Weights of a small GPT-style language model, trained from scratch on English Wikipedia.
Architecture: RMSNorm before each block, learned positions, biases, tied embeddings.
Each number is 50 + 12 x the weight over its row's rms, rounded and kept within 0 to 99. Layers, rows and columns count from 0. The size before them is the row's rms in percent of the matrix's.

# o: layer 8 attention output (transposed), 128x128, rms 0.221, rows 7-24,71-88, columns 0-127
# v: layer 8 attention value, 64x128, rms 0.249, rows 8-25, columns 0-127
o7 101:55 51 57 48 62 42 60 67 40 58 64 46 45 28 58 56 45 43 64 72 46 51 68 66 50 51 39 75 54 37 44 32 50 58 36 54 40 66 57 43 44 47 73 50 53 54 63 74 62 40 67 28 67 32 51 55 43 53 71 58 44 37 42 53 54 54 40 49 27 19 57 69 29 42 68 53 50 37 44 48 46 41 58 52 35 38 51 56 45 37 59 35 47 75 70 60 47 65 52 33 45 46 40 59 67 54 65 37 54 29 66 57 51 45 62 56 47 61 46 56 66 46 24 45 76 53 49 57
o71 102:55 41 63 54 45 56 40 51 83 36 52 57 53 79 43 68 52 42 35 06 46 57 18 31 49 58 33 44 55 47 32 46 58 46 53 53 66 45 64 36 46 64 55 38 66 48 64 48 39 34 39 50 55 52 68 60 64 36 69 67 39 51 42 65 53 50 51 52 64 50 33 65 49 50 54 35 57 76 45 57 59 60 34 45 38 46 36 58 35 43 58 55 44 55 53 31 35 42 32 47 38 57 63 56 61 68 58 46 49 52 56 45 70 53 48 44 30 39 58 55 49 62 55 49 33 41 36 63
v8 096:35 41 69 50 53 21 81 47 73 31 50 64 58 49 37 50 55 56 58 26 47 40 61 52 26 63 50 71 33 47 43 38 55 35 49 48 54 36 75 43 72 56 67 53 57 59 37 38 70 80 59 53 64 72 55 57 36 55 54 63 55 52 47 61 61 55 66 68 62 47 44 38 54 52 49 38 59 42 33 52 45 44 49 51 51 43 63 61 56 45 55 45 43 63 44 62 52 36 23 57 43 28 63 43 33 43 60 52 51 44 34 61 36 38 58 45 51 38 46 62 55 48 63 60 69 35 42 56
o8 106:56 45 32 46 58 55 40 40 27 50 52 53 66 35 54 35 46 67 41 63 36 44 41 45 59 38 55 53 57 46 42 58 47 53 44 39 69 60 32 55 69 17 47 49 58 41 66 51 37 55 56 60 47 59 52 49 60 57 55 51 51 47 51 56 67 58 39 39 35 47 66 44 42 56 60 55 67 66 20 42 50 24 57 52 26 62 49 38 73 32 48 20 60 61 81 53 54 51 45 48 37 39 44 63 45 30 58 64 41 59 39 32 60 37 37 63 44 51 34 61 59 74 50 38 66 58 47 69
o72 089:32 53 39 63 37 62 56 51 65 53 60 31 28 42 43 37 43 53 44 58 48 58 59 63 64 54 32 58 54 48 58 55 44 48 27 66 48 44 42 71 66 43 72 54 53 60 40 75 45 48 50 52 46 58 62 57 77 48 73 33 48 41 40 54 34 65 45 24 33 45 45 47 74 42 47 50 64 55 54 38 52 54 68 56 24 55 57 62 69 46 43 44 48 35 65 39 63 66 48 61 60 68 33 40 47 34 48 47 61 64 52 62 40 54 35 46 42 75 65 37 41 42 42 61 66 56 56 74
v9 118:38 48 62 62 64 57 57 39 65 60 67 54 46 30 62 31 60 66 45 38 63 42 55 38 60 52 52 52 48 81 31 38 37 40 39 37 36 37 56 60 62 42 51 44 55 46 73 52 51 48 70 74 42 62 37 66 64 36 59 75 44 47 64 50 41 46 62 51 64 38 39 51 56 71 53 71 54 52 60 39 51 32 76 50 49 34 51 71 49 46 79 71 65 49 45 55 61 60 37 52 49 57 59 63 44 41 50 35 35 46 48 62 70 45 53 51 58 36 72 58 50 61 47 40 58 38 38 33
o9 092:51 72 50 57 40 49 59 33 57 48 28 51 51 56 46 60 62 62 48 38 27 62 41 43 54 56 44 54 43 25 38 60 58 35 41 67 47 46 42 59 53 24 68 61 51 38 51 53 42 59 51 36 48 47 64 43 32 50 60 60 55 48 50 36 54 60 57 56 52 50 47 67 56 30 35 43 44 61 40 44 46 72 68 58 48 63 47 09 40 61 32 55 58 64 47 55 55 28 42 37 52 61 38 24 58 42 71 58 69 54 65 53 40 70 29 45 70 23 38 44 40 46 39 42 44 30 54 49
o73 117:20 54 61 44 57 48 49 61 72 27 57 62 53 51 52 29 50 41 42 65 63 67 65 45 48 33 31 45 37 39 63 66 39 51 60 58 58 47 47 66 55 51 56 45 50 47 38 50 51 51 82 49 35 47 56 67 43 58 35 34 50 48 67 52 65 69 58 52 49 58 54 55 75 40 61 57 48 62 37 46 62 38 66 50 26 67 48 40 54 45 43 34 61 40 46 74 54 57 51 41 44 28 37 57 42 40 53 54 43 27 30 44 72 23 63 52 34 67 54 48 35 52 57 68 52 49 38 64
v10 103:63 53 52 52 47 41 55 60 78 52 59 42 68 35 22 28 55 69 50 57 57 20 43 75 63 46 64 46 42 51 38 58 48 67 56 65 52 40 41 61 54 53 38 74 51 38 46 40 33 40 39 54 45 31 45 42 62 33 49 27 62 53 57 44 51 38 40 58 64 49 17 36 52 35 41 57 60 51 49 42 50 51 41 36 66 42 53 24 61 52 55 61 42 54 55 35 37 68 39 46 52 46 48 39 51 47 55 33 53 43 54 63 49 67 39 56 34 36 38 48 42 70 43 83 67 54 51 57
o10 104:34 63 48 62 37 53 47 43 50 64 40 58 30 71 77 58 51 56 37 37 48 52 42 54 37 39 60 66 50 53 71 61 51 67 33 56 44 48 53 55 48 32 53 44 63 72 41 52 20 44 64 46 42 52 47 55 68 55 37 39 75 51 40 52 44 60 26 70 43 34 55 47 68 41 44 60 62 40 47 65 66 59 65 56 62 54 38 50 30 44 33 43 49 37 58 35 50 63 62 41 53 61 57 49 65 50 35 64 32 50 21 37 53 26 56 58 49 54 44 37 37 49 36 41 39 30 69 40
o74 100:53 44 58 37 71 53 63 44 44 54 62 39 77 47 50 56 59 26 41 48 54 47 39 66 37 48 50 56 59 34 51 34 63 54 51 51 61 72 63 53 66 67 55 56 31 51 42 40 36 50 36 44 46 48 55 50 24 55 36 50 27 61 43 62 68 31 53 50 26 51 56 62 30 62 67 57 41 51 34 40 68 56 51 61 49 33 49 48 35 48 56 34 59 43 48 35 57 39 60 27 55 17 33 54 52 37 45 38 61 55 52 57 78 64 42 40 87 48 50 57 54 48 42 48 57 42 39 38
v11 102:74 48 25 48 45 53 60 63 74 70 48 48 55 44 63 69 49 43 38 33 84 60 66 42 58 31 52 28 51 51 56 79 54 77 64 50 71 63 69 45 39 51 37 65 64 48 62 48 38 44 31 41 61 53 41 62 56 44 54 63 67 39 52 45 29 54 47 56 57 50 41 59 57 29 47 52 54 39 58 49 44 43 53 35 59 45 26 46 45 44 49 33 55 60 39 46 59 55 79 41 46 57 44 60 38 51 52 46 54 53 40 60 48 43 51 63 44 56 66 72 68 21 57 39 58 52 50 48
o11 095:30 51 65 51 56 50 51 23 26 61 46 54 41 61 53 52 52 41 66 48 52 54 80 45 72 52 75 46 42 47 35 46 41 52 57 62 46 50 44 38 64 56 63 37 31 59 60 51 50 51 50 31 49 54 34 47 49 63 33 63 49 44 56 55 51 53 56 48 30 58 57 45 50 47 50 52 43 39 52 64 28 48 41 70 59 71 45 32 59 63 58 79 29 65 49 36 42 31 40 46 59 57 71 35 71 40 35 62 35 41 40 42 65 24 50 44 43 46 27 63 57 52 44 65 41 54 41 23
o75 112:36 50 43 56 33 43 50 48 62 71 46 66 48 80 43 73 47 33 50 48 48 41 57 43 36 57 50 53 60 54 50 48 54 44 58 52 61 45 64 54 39 44 61 55 50 63 58 72 47 29 37 68 39 52 59 44 37 52 54 46 41 48 69 49 34 48 43 62 51 45 59 48 45 40 35 47 73 51 70 29 85 73 51 55 23 35 63 49 50 65 52 23 43 69 53 32 40 38 45 43 40 31 50 55 73 41 53 50 56 30 54 37 41 80 65 43 42 41 59 30 40 40 62 48 50 36 43 49
v12 098:60 50 67 69 54 30 30 39 43 50 81 61 51 45 61 07 43 60 51 57 41 48 36 49 42 37 51 41 45 61 50 58 44 36 47 29 42 56 51 53 68 36 42 41 50 23 56 50 42 30 63 45 55 28 67 51 52 49 47 54 21 22 50 44 53 42 46 50 47 53 61 48 26 72 52 49 51 60 69 63 37 63 63 34 54 37 38 55 36 59 75 61 34 56 60 43 57 48 63 67 63 48 56 27 48 58 55 51 50 40 42 61 46 51 48 50 48 46 75 49 43 46 58 43 38 45 50 53
o12 103:61 60 62 53 47 67 68 65 51 32 63 58 56 32 42 46 67 64 23 34 54 62 62 46 52 48 43 51 58 44 33 55 53 58 51 60 31 60 55 38 48 62 65 31 36 60 27 56 40 62 36 38 41 49 49 76 47 58 75 49 61 37 50 29 45 71 49 59 44 48 54 32 71 60 59 36 37 53 51 46 39 42 52 50 38 55 47 31 64 47 22 60 72 47 41 51 50 66 34 20 30 39 41 66 44 45 48 50 41 44 62 64 51 54 41 25 48 35 45 31 50 47 43 60 55 45 39 39
o76 094:40 72 49 42 50 47 49 52 36 55 45 34 45 46 30 48 66 39 41 71 50 47 38 36 23 44 46 85 64 71 55 62 58 54 62 60 55 42 69 34 28 51 49 30 58 43 43 51 48 66 50 46 67 38 58 35 38 39 50 41 46 61 51 70 52 54 42 66 60 39 52 59 72 37 62 56 59 37 52 60 53 52 53 42 58 48 55 17 70 46 55 42 60 49 54 55 60 34 44 17 40 69 63 43 62 42 60 43 41 70 61 53 61 44 51 46 21 45 34 49 46 55 36 45 39 39 37 40
v13 095:49 57 55 55 54 46 57 56 34 58 57 56 77 47 36 53 48 58 66 50 41 54 46 50 43 28 58 72 52 50 51 13 43 55 39 62 37 42 63 50 57 33 39 47 54 40 78 37 60 63 64 63 60 36 47 51 53 54 57 50 37 30 69 42 55 58 37 53 79 58 62 56 58 49 51 88 39 48 45 45 69 54 66 66 41 64 42 48 63 43 63 41 53 59 44 62 35 69 53 61 28 58 58 64 20 60 51 61 38 59 65 50 49 41 46 51 70 53 30 53 66 38 49 48 36 43 42 51
o13 093:36 42 74 55 70 60 49 45 67 36 28 44 42 69 66 57 48 58 35 67 40 41 38 52 61 59 45 62 54 52 48 81 57 48 48 59 51 52 64 27 55 48 68 45 53 53 64 36 57 49 70 51 55 70 39 48 59 63 49 50 45 34 36 52 47 67 50 60 28 54 36 49 56 48 26 33 41 45 54 56 24 56 68 44 55 53 37 57 41 59 21 54 67 65 48 41 57 51 47 50 44 64 54 40 51 25 61 50 64 47 58 60 63 63 52 47 65 45 48 75 52 77 52 54 79 51 38 45
o77 115:42 68 33 64 36 32 44 41 55 35 69 48 41 36 17 44 54 55 46 37 45 57 62 39 58 54 45 35 34 43 39 46 38 53 50 40 41 48 46 65 44 47 42 65 56 44 03 54 78 54 38 60 43 57 45 68 42 47 39 51 46 54 39 35 46 46 61 39 66 78 50 46 53 67 50 56 36 44 39 50 52 31 36 56 45 52 56 22 70 59 67 48 74 27 64 54 69 61 51 56 64 37 44 48 55 49 48 64 51 62 50 41 53 47 43 33 55 46 55 45 49 33 44 47 38 67 57 59
v14 102:57 70 46 39 55 36 32 41 61 53 37 50 48 44 50 37 54 61 52 39 70 50 44 37 24 40 36 43 36 37 49 79 52 71 41 52 62 47 39 22 59 58 58 70 46 51 59 35 51 52 56 61 43 72 29 68 42 45 61 34 58 47 48 57 58 47 53 61 35 59 29 57 39 52 50 44 46 62 45 44 67 70 49 58 71 37 55 32 60 52 60 31 64 65 36 31 64 55 50 39 61 62 57 45 74 48 40 52 78 36 53 52 48 63 40 58 62 35 54 60 72 29 59 38 61 51 50 43
o14 096:35 42 39 54 50 50 55 76 41 49 64 38 41 74 75 56 70 48 51 52 46 65 62 53 47 48 73 61 75 50 34 65 43 55 56 47 64 73 66 57 62 35 42 63 68 42 41 46 50 40 48 47 30 52 53 68 64 67 53 36 59 55 39 39 54 44 43 56 61 35 50 47 49 39 39 52 45 37 45 72 61 40 56 60 38 56 57 48 33 81 40 59 44 61 55 18 35 30 54 50 37 27 35 63 55 48 49 45 35 46 50 41 55 60 75 49 38 65 52 42 57 59 63 44 32 44 60 51
o78 103:43 52 49 57 44 34 51 48 41 50 40 61 44 61 48 54 64 56 61 46 48 51 69 38 48 62 53 61 32 66 39 45 59 52 53 46 48 32 49 48 55 43 29 45 53 73 53 61 42 38 47 42 35 60 59 55 39 30 49 55 41 32 63 41 55 57 58 55 46 16 48 65 26 59 39 55 80 55 52 45 36 40 73 63 36 46 52 49 56 35 55 41 23 73 42 48 39 42 73 41 31 73 53 58 43 51 37 77 28 44 43 47 61 36 49 60 70 51 76 55 41 49 38 56 44 44 53 75
v15 109:55 53 41 41 26 58 50 42 32 53 54 55 43 79 65 53 59 32 68 71 49 58 33 67 63 54 47 65 39 60 48 45 56 42 39 57 73 63 68 55 28 41 71 57 32 50 43 71 48 49 48 75 72 47 43 33 43 55 48 64 77 30 44 59 39 76 53 38 62 50 60 42 71 60 55 44 55 47 46 49 37 50 59 58 53 35 58 38 31 41 50 30 36 53 46 48 51 50 65 41 23 44 56 40 46 43 47 55 51 32 50 49 57 55 43 59 40 54 43 82 57 48 56 60 50 46 30 60
o15 108:35 63 64 42 63 57 42 62 53 48 75 60 62 43 57 37 46 79 50 39 27 46 50 61 50 32 49 57 70 53 33 58 42 49 58 29 68 38 37 63 53 60 36 48 41 51 68 47 68 46 51 44 45 68 49 50 58 40 46 40 32 72 28 40 68 36 52 29 52 73 60 50 44 48 60 48 45 39 48 46 51 53 53 40 64 73 48 55 67 55 30 66 56 30 40 64 48 57 40 70 55 57 59 42 34 41 64 74 58 63 50 46 40 34 54 37 40 63 36 48 41 54 39 53 49 63 63 22
o79 098:51 36 54 53 45 45 39 49 48 39 45 54 52 37 44 48 28 45 30 46 56 57 67 61 53 59 27 48 58 77 59 49 53 31 39 45 59 36 43 29 22 50 38 40 42 50 61 37 48 56 52 45 56 41 51 51 59 50 60 49 40 54 51 68 50 44 56 60 31 53 47 60 44 55 49 31 57 70 46 45 35 44 44 56 36 34 34 42 60 45 53 69 49 88 73 42 70 32 58 57 43 37 36 47 67 61 50 23 50 64 60 41 52 54 24 40 68 45 51 70 50 34 32 45 19 39 48 44
v16 089:51 30 46 40 65 49 49 54 49 42 36 41 68 55 57 29 49 57 57 42 38 49 50 78 54 18 70 43 32 57 43 44 59 51 38 27 45 50 50 62 75 46 75 34 47 55 48 36 55 53 64 55 63 42 52 42 55 63 71 62 54 47 38 52 59 71 60 66 35 43 41 49 58 73 24 53 50 69 45 34 46 53 57 28 53 40 46 53 49 64 66 48 58 38 51 43 58 44 57 53 86 62 65 65 54 68 50 54 40 36 48 53 50 45 34 41 47 60 63 24 63 58 57 42 45 63 43 60
o16 095:54 64 53 41 47 48 44 72 35 58 60 40 54 45 32 56 58 40 60 59 62 24 52 50 53 48 33 59 64 49 44 42 58 39 64 26 36 52 63 35 35 54 47 15 77 45 33 68 56 57 48 20 52 45 42 59 44 43 54 49 46 46 39 36 37 55 51 66 63 41 57 50 46 48 47 58 72 47 69 53 33 36 69 59 52 48 63 40 62 47 44 31 43 44 64 54 50 39 36 29 49 60 33 46 66 39 76 55 40 39 50 42 52 47 34 63 47 48 64 48 36 53 71 48 20 57 58 63
o80 099:43 47 59 44 55 50 44 49 49 36 68 51 53 29 72 45 53 73 22 63 35 59 44 42 43 51 22 51 51 18 35 55 46 54 40 61 63 37 48 54 58 58 59 61 26 34 65 49 43 49 52 71 40 58 29 48 37 58 58 50 36 63 41 40 61 63 48 29 49 61 52 30 44 64 56 31 42 50 35 51 31 46 53 67 45 46 47 19 55 53 25 36 41 54 45 52 53 38 56 61 47 63 52 52 32 50 62 54 61 66 67 60 69 46 66 43 61 43 39 56 44 50 71 29 45 51 62 52
v17 108:43 42 48 50 49 58 30 19 59 47 43 44 55 41 60 64 46 54 72 35 28 63 32 47 46 31 52 49 59 39 46 58 50 43 46 57 61 27 46 64 47 38 38 43 58 54 57 49 66 53 53 54 30 43 68 61 40 66 40 47 51 31 54 33 38 47 56 78 68 48 39 78 55 53 74 38 38 60 52 56 44 48 54 47 34 37 49 45 70 40 53 59 65 39 40 50 50 21 60 46 47 72 54 62 49 69 52 41 46 72 36 39 36 36 38 31 38 55 61 31 46 42 48 43 46 75 49 50
o17 100:60 49 43 41 40 51 32 56 44 46 62 32 52 42 23 17 66 50 67 77 67 60 56 35 56 61 34 38 48 77 67 38 59 66 49 40 59 56 28 66 54 61 52 43 59 47 58 56 76 64 50 40 49 34 66 41 50 69 37 53 72 43 51 35 44 57 48 51 46 55 70 51 56 40 42 63 50 53 81 51 53 54 53 50 57 47 61 47 61 76 52 50 49 56 76 31 52 36 42 36 51 52 56 33 63 46 41 51 57 49 66 47 33 45 63 61 45 55 37 47 31 41 56 34 53 37 52 56
o81 100:61 48 57 50 39 47 63 57 55 41 55 59 45 40 44 64 58 74 58 72 71 40 65 52 41 69 49 40 43 27 50 47 45 53 47 44 32 58 55 33 66 39 51 38 55 41 35 49 64 42 30 32 65 37 20 65 60 69 62 34 50 46 38 39 37 60 43 62 57 37 52 45 56 59 61 39 34 48 59 44 43 44 69 33 36 49 56 19 62 52 62 44 57 48 45 61 45 70 38 28 46 34 55 58 69 69 78 63 53 26 63 53 25 45 42 42 57 56 48 44 44 59 42 44 55 50 44 46
v18 094:48 53 64 40 56 45 35 47 45 55 28 47 42 43 41 40 67 46 51 22 34 40 44 55 61 37 50 69 38 51 50 30 35 60 27 22 66 47 42 46 67 78 65 49 35 55 48 55 40 46 42 42 53 82 49 55 63 36 58 53 46 52 75 68 46 62 63 50 49 42 45 45 56 44 29 70 55 72 49 48 68 46 60 42 57 45 47 46 51 42 49 43 61 45 60 46 62 62 67 52 43 31 69 33 64 51 56 42 44 69 68 66 36 53 48 49 55 24 72 62 66 48 48 69 54 59 41 46
o18 084:33 54 47 47 77 43 55 39 57 48 64 60 60 66 64 50 65 68 46 56 61 58 39 37 34 61 57 43 42 56 53 49 55 55 68 22 45 38 60 79 54 41 41 51 39 59 38 33 52 44 48 57 24 53 49 50 67 50 51 37 39 38 29 42 57 31 37 59 44 62 48 60 43 63 64 48 60 48 30 49 55 49 50 60 39 48 65 64 41 56 50 39 47 48 42 68 45 73 68 56 45 50 57 70 44 55 56 62 56 44 36 31 88 45 46 39 60 62 19 48 50 67 30 65 53 42 62 57
o82 103:48 57 46 70 44 53 66 58 54 53 54 34 42 74 47 38 46 59 55 63 46 60 48 57 70 46 52 52 51 23 38 49 69 44 44 58 55 26 66 65 47 62 51 59 79 41 74 30 57 36 63 52 51 38 46 68 44 45 48 43 42 59 35 57 49 52 50 54 59 44 39 45 59 36 42 35 43 35 29 57 58 56 61 46 42 80 45 39 31 48 46 45 44 78 46 47 33 58 36 49 54 54 53 54 61 46 51 66 51 28 56 66 74 42 55 65 58 64 40 38 47 75 71 40 30 45 68 67
v19 102:50 57 63 54 29 60 48 62 50 49 56 34 37 59 64 49 42 29 71 50 41 58 43 37 62 49 57 48 56 40 50 49 39 39 34 55 62 66 33 70 36 51 38 73 45 31 28 39 46 75 30 56 48 68 35 45 40 59 40 66 26 58 34 53 57 51 44 69 61 33 78 56 57 64 36 48 51 60 66 43 45 25 64 40 57 36 50 31 60 54 45 39 44 44 51 34 41 68 56 75 45 48 56 46 47 51 74 36 50 43 52 45 60 39 43 24 58 45 41 43 50 62 32 58 49 45 39 53
o19 102:36 54 51 40 69 51 64 44 52 45 53 30 49 33 59 32 30 68 47 54 54 25 43 46 51 36 41 66 52 61 61 48 57 63 49 38 38 58 65 49 30 49 39 46 66 54 73 37 77 39 48 60 73 57 56 45 38 38 41 45 76 37 34 54 59 49 60 55 51 76 45 35 49 34 71 52 44 44 45 56 52 73 57 44 65 55 46 61 48 62 37 42 74 46 39 29 59 51 51 67 63 60 58 41 49 26 40 40 79 39 45 64 42 50 48 54 54 21 45 46 45 47 42 37 46 49 54 34
o83 102:58 53 43 39 35 61 68 50 31 43 29 48 51 54 67 48 48 51 40 75 53 51 33 32 34 38 78 53 67 55 43 40 71 58 30 65 59 19 58 44 52 44 67 29 45 63 42 69 49 63 79 61 58 48 59 39 54 50 43 48 27 48 52 49 51 56 57 61 52 51 59 38 59 56 63 54 58 51 54 47 32 36 40 61 68 43 26 51 60 33 58 70 41 58 59 35 39 46 57 45 63 57 64 51 59 53 61 53 36 25 43 49 32 32 42 65 50 44 44 67 40 60 60 65 43 58 52 63
v20 091:45 48 45 51 24 42 68 56 41 48 55 51 58 57 47 33 42 39 60 59 48 36 55 50 53 79 39 48 53 42 65 48 53 51 46 52 53 71 55 50 42 42 33 53 36 57 48 50 43 38 55 28 42 36 47 62 55 55 52 59 53 52 42 27 19 57 52 77 47 59 68 50 54 54 46 52 56 39 44 49 34 48 54 30 45 55 34 64 49 52 50 53 42 39 47 42 70 38 27 46 53 51 37 55 52 67 62 40 56 78 49 72 76 65 52 65 26 51 13 41 62 66 67 61 67 34 61 37
o20 089:44 52 44 49 64 71 59 49 47 29 53 53 51 64 41 52 36 54 48 51 58 44 84 42 46 32 69 50 49 75 42 48 67 68 44 69 32 51 49 28 42 48 66 53 58 52 48 39 56 56 69 47 46 29 36 51 54 26 33 45 60 29 75 67 57 57 34 46 54 49 61 59 71 52 59 48 33 27 55 64 49 44 47 42 53 43 64 44 55 38 50 73 57 29 35 37 46 55 61 60 63 65 58 52 32 50 39 26 48 58 67 53 39 49 41 44 41 61 56 70 23 34 48 61 48 46 46 52
o84 096:53 29 48 46 50 64 43 46 71 53 47 37 39 39 48 44 38 53 68 45 58 42 47 55 44 49 50 52 77 26 50 61 57 18 60 37 48 61 29 52 54 63 58 38 45 77 53 49 59 63 39 58 70 56 74 52 33 45 56 67 54 70 33 26 46 46 60 28 37 43 38 47 39 34 59 55 61 63 46 55 54 57 35 56 46 76 61 59 49 25 51 32 56 50 49 69 54 75 55 44 48 50 47 39 47 36 58 34 57 59 44 44 41 56 58 48 54 36 63 65 41 66 57 36 61 36 24 49
v21 091:64 59 36 44 44 48 46 56 75 75 64 45 27 56 71 61 58 47 47 37 46 60 83 49 38 68 60 64 55 69 48 56 45 47 28 47 46 61 56 55 38 61 25 73 43 33 35 37 59 54 43 56 47 36 46 49 42 35 57 38 46 39 34 46 56 51 48 49 41 58 42 45 48 41 80 56 53 57 62 61 38 61 53 47 50 58 67 36 46 63 24 38 50 75 52 56 46 65 34 41 45 65 60 48 65 59 50 55 24 42 43 40 31 45 42 65 55 49 38 44 33 56 57 51 61 55 46 24
o21 096:48 45 62 30 55 48 48 37 46 28 35 51 67 60 44 50 54 51 68 48 58 11 42 54 56 53 60 51 23 57 58 61 49 56 52 48 41 45 38 69 62 42 31 49 69 60 66 43 29 51 44 25 40 46 52 48 40 51 71 48 62 35 50 55 50 49 26 56 37 46 43 53 54 84 40 66 45 54 57 43 51 54 33 41 69 50 51 43 47 61 60 49 62 14 55 49 72 42 48 48 26 55 39 45 57 30 42 51 66 63 49 50 50 38 65 57 57 62 42 36 55 63 65 42 45 59 59 32
o85 088:70 56 41 53 43 71 36 38 49 46 42 52 45 50 52 58 69 27 51 42 63 64 54 45 31 54 50 45 35 50 39 58 61 50 53 58 57 34 66 65 62 35 44 46 59 48 83 63 47 45 47 50 43 55 59 32 65 54 28 47 47 61 36 68 47 42 63 52 73 43 51 56 38 47 46 57 61 42 51 66 44 17 43 43 46 40 62 51 49 69 76 59 47 59 52 41 52 30 52 53 45 35 59 48 47 55 19 38 46 32 48 45 25 65 28 72 37 51 58 45 46 31 32 46 40 37 26 45
v22 095:48 54 36 49 52 56 24 61 42 46 48 41 53 31 58 59 49 38 44 45 45 44 52 60 67 67 59 69 42 54 24 57 45 57 47 41 52 59 33 57 65 55 47 54 61 75 48 35 47 66 60 72 52 45 58 61 26 67 53 39 48 38 30 50 37 46 50 32 43 89 50 46 41 58 55 34 41 52 75 57 40 30 62 26 60 63 39 63 39 45 39 42 45 75 73 50 31 41 49 45 49 61 48 29 39 71 31 48 46 55 56 58 49 54 51 47 41 47 58 46 30 65 46 34 56 53 34 47
o22 094:56 63 39 44 55 70 39 49 69 39 71 65 44 40 44 61 45 47 55 35 62 51 39 49 51 30 44 45 48 61 71 47 53 41 51 46 61 43 52 66 42 51 53 43 54 42 58 67 66 60 49 22 41 43 27 71 52 37 54 31 61 44 54 68 69 54 65 54 56 43 55 37 65 63 59 60 36 39 40 30 76 47 56 41 50 57 53 45 47 47 35 23 59 24 36 55 58 47 34 69 35 42 51 49 52 53 70 50 62 62 45 57 23 62 55 56 39 64 51 54 47 86 68 35 47 45 48 62
o86 100:40 36 54 32 41 40 52 73 61 53 48 49 60 35 38 62 36 40 64 59 42 54 45 33 52 59 47 45 27 60 26 55 35 36 44 38 45 65 57 53 48 42 60 34 51 50 69 48 33 51 54 51 45 59 53 19 39 71 48 61 42 45 39 42 40 54 46 58 51 50 48 45 71 42 56 64 50 29 34 51 69 62 53 51 38 25 68 32 43 59 51 62 36 52 46 64 21 37 68 48 65 44 54 61 58 65 30 65 65 35 41 61 34 62 41 57 49 35 32 46 38 38 49 33 57 36 53 28
v23 104:49 53 78 57 51 55 62 27 46 42 41 41 74 32 47 44 49 39 46 58 38 64 57 64 45 53 35 53 56 56 57 51 39 44 55 61 56 56 41 38 52 30 42 22 41 52 41 49 36 52 39 59 45 50 62 53 53 27 61 52 64 57 63 44 50 57 54 49 49 49 60 68 46 57 53 35 43 63 26 45 58 40 59 37 40 54 50 51 14 38 62 66 52 64 62 50 33 32 54 45 56 64 71 55 39 34 51 44 32 37 51 39 31 58 71 33 43 56 69 20 44 74 63 58 41 63 45 31
o23 112:76 56 36 35 60 64 46 52 59 66 69 54 40 35 30 47 42 36 49 33 47 76 27 38 36 43 62 46 36 55 73 54 42 56 52 42 46 59 50 66 65 60 66 43 52 43 45 61 53 60 43 32 35 45 55 45 40 50 39 48 53 60 59 60 60 58 57 36 50 38 27 38 66 42 65 44 42 58 43 69 43 39 47 37 37 27 60 51 44 43 44 45 62 37 34 76 70 48 20 57 42 58 37 47 57 49 42 53 61 50 26 49 65 49 52 38 55 49 44 53 67 21 67 37 38 43 39 53
o87 096:48 37 39 33 61 54 68 49 60 34 92 65 39 48 64 52 69 60 39 63 63 35 46 62 42 59 48 41 33 47 44 45 54 56 55 64 38 44 48 52 45 64 32 48 57 52 56 40 44 56 66 58 71 61 45 51 66 46 58 47 22 42 36 41 57 35 44 54 58 62 65 42 38 73 16 38 55 43 78 50 50 60 55 30 38 66 57 55 42 75 41 57 65 37 60 72 48 41 52 39 68 33 39 40 41 46 51 42 47 43 61 52 63 57 69 44 55 47 51 54 41 52 57 66 52 39 55 64
v24 110:56 61 58 28 45 62 49 82 58 54 42 66 49 52 40 51 45 35 28 46 51 50 43 30 58 60 64 21 41 52 45 63 46 59 61 49 50 68 39 80 31 61 62 57 52 54 44 64 39 43 70 41 59 47 40 43 36 51 69 36 68 53 31 54 62 51 36 34 27 37 69 71 36 43 56 44 40 44 45 55 45 43 71 47 61 28 54 39 59 46 35 53 63 70 40 46 50 40 45 68 40 70 41 54 61 59 35 55 64 43 47 69 47 50 61 36 41 46 71 41 42 55 52 59 38 66 49 45
o24 114:51 48 43 53 61 54 74 54 56 67 35 41 52 22 69 57 47 26 54 65 50 63 54 49 51 57 57 58 53 59 37 44 51 41 30 65 48 42 61 37 51 53 52 52 34 33 88 67 29 53 64 44 48 42 47 50 36 47 46 37 48 47 55 49 56 27 58 62 61 63 52 38 63 52 63 57 41 52 58 36 69 54 52 36 37 63 45 45 36 39 47 39 39 53 36 72 44 36 52 48 67 33 61 69 51 58 49 50 50 35 51 29 16 67 59 76 40 57 49 73 63 33 62 52 56 59 40 43
o88 097:49 47 57 36 76 52 45 47 39 34 60 18 50 60 50 73 52 55 35 51 66 51 26 55 60 42 42 74 55 61 46 39 55 58 50 25 39 41 44 58 39 61 41 48 42 55 54 69 53 52 43 36 42 25 38 48 42 48 54 71 48 44 43 69 45 68 66 72 49 32 40 55 21 67 27 36 53 45 47 45 36 65 43 48 49 61 61 34 58 28 59 46 42 62 51 54 52 56 65 57 48 57 40 46 61 36 31 38 62 42 62 57 59 58 46 52 70 32 44 41 41 49 78 62 55 48 41 40
v25 097:29 82 61 67 47 60 49 57 31 49 70 33 57 48 63 65 45 66 44 48 48 67 54 56 53 55 63 49 42 51 48 24 64 32 41 58 52 35 56 46 43 41 51 60 49 49 31 76 32 38 39 41 43 46 67 71 40 26 46 51 60 61 51 62 59 60 60 48 63 46 36 60 36 39 48 54 48 41 57 33 67 24 50 43 46 51 54 29 59 54 48 58 50 37 36 41 73 51 55 58 64 19 38 44 48 59 54 39 41 59 32 59 50 47 54 43 54 41 29 65 74 52 48 62 41 47 66 67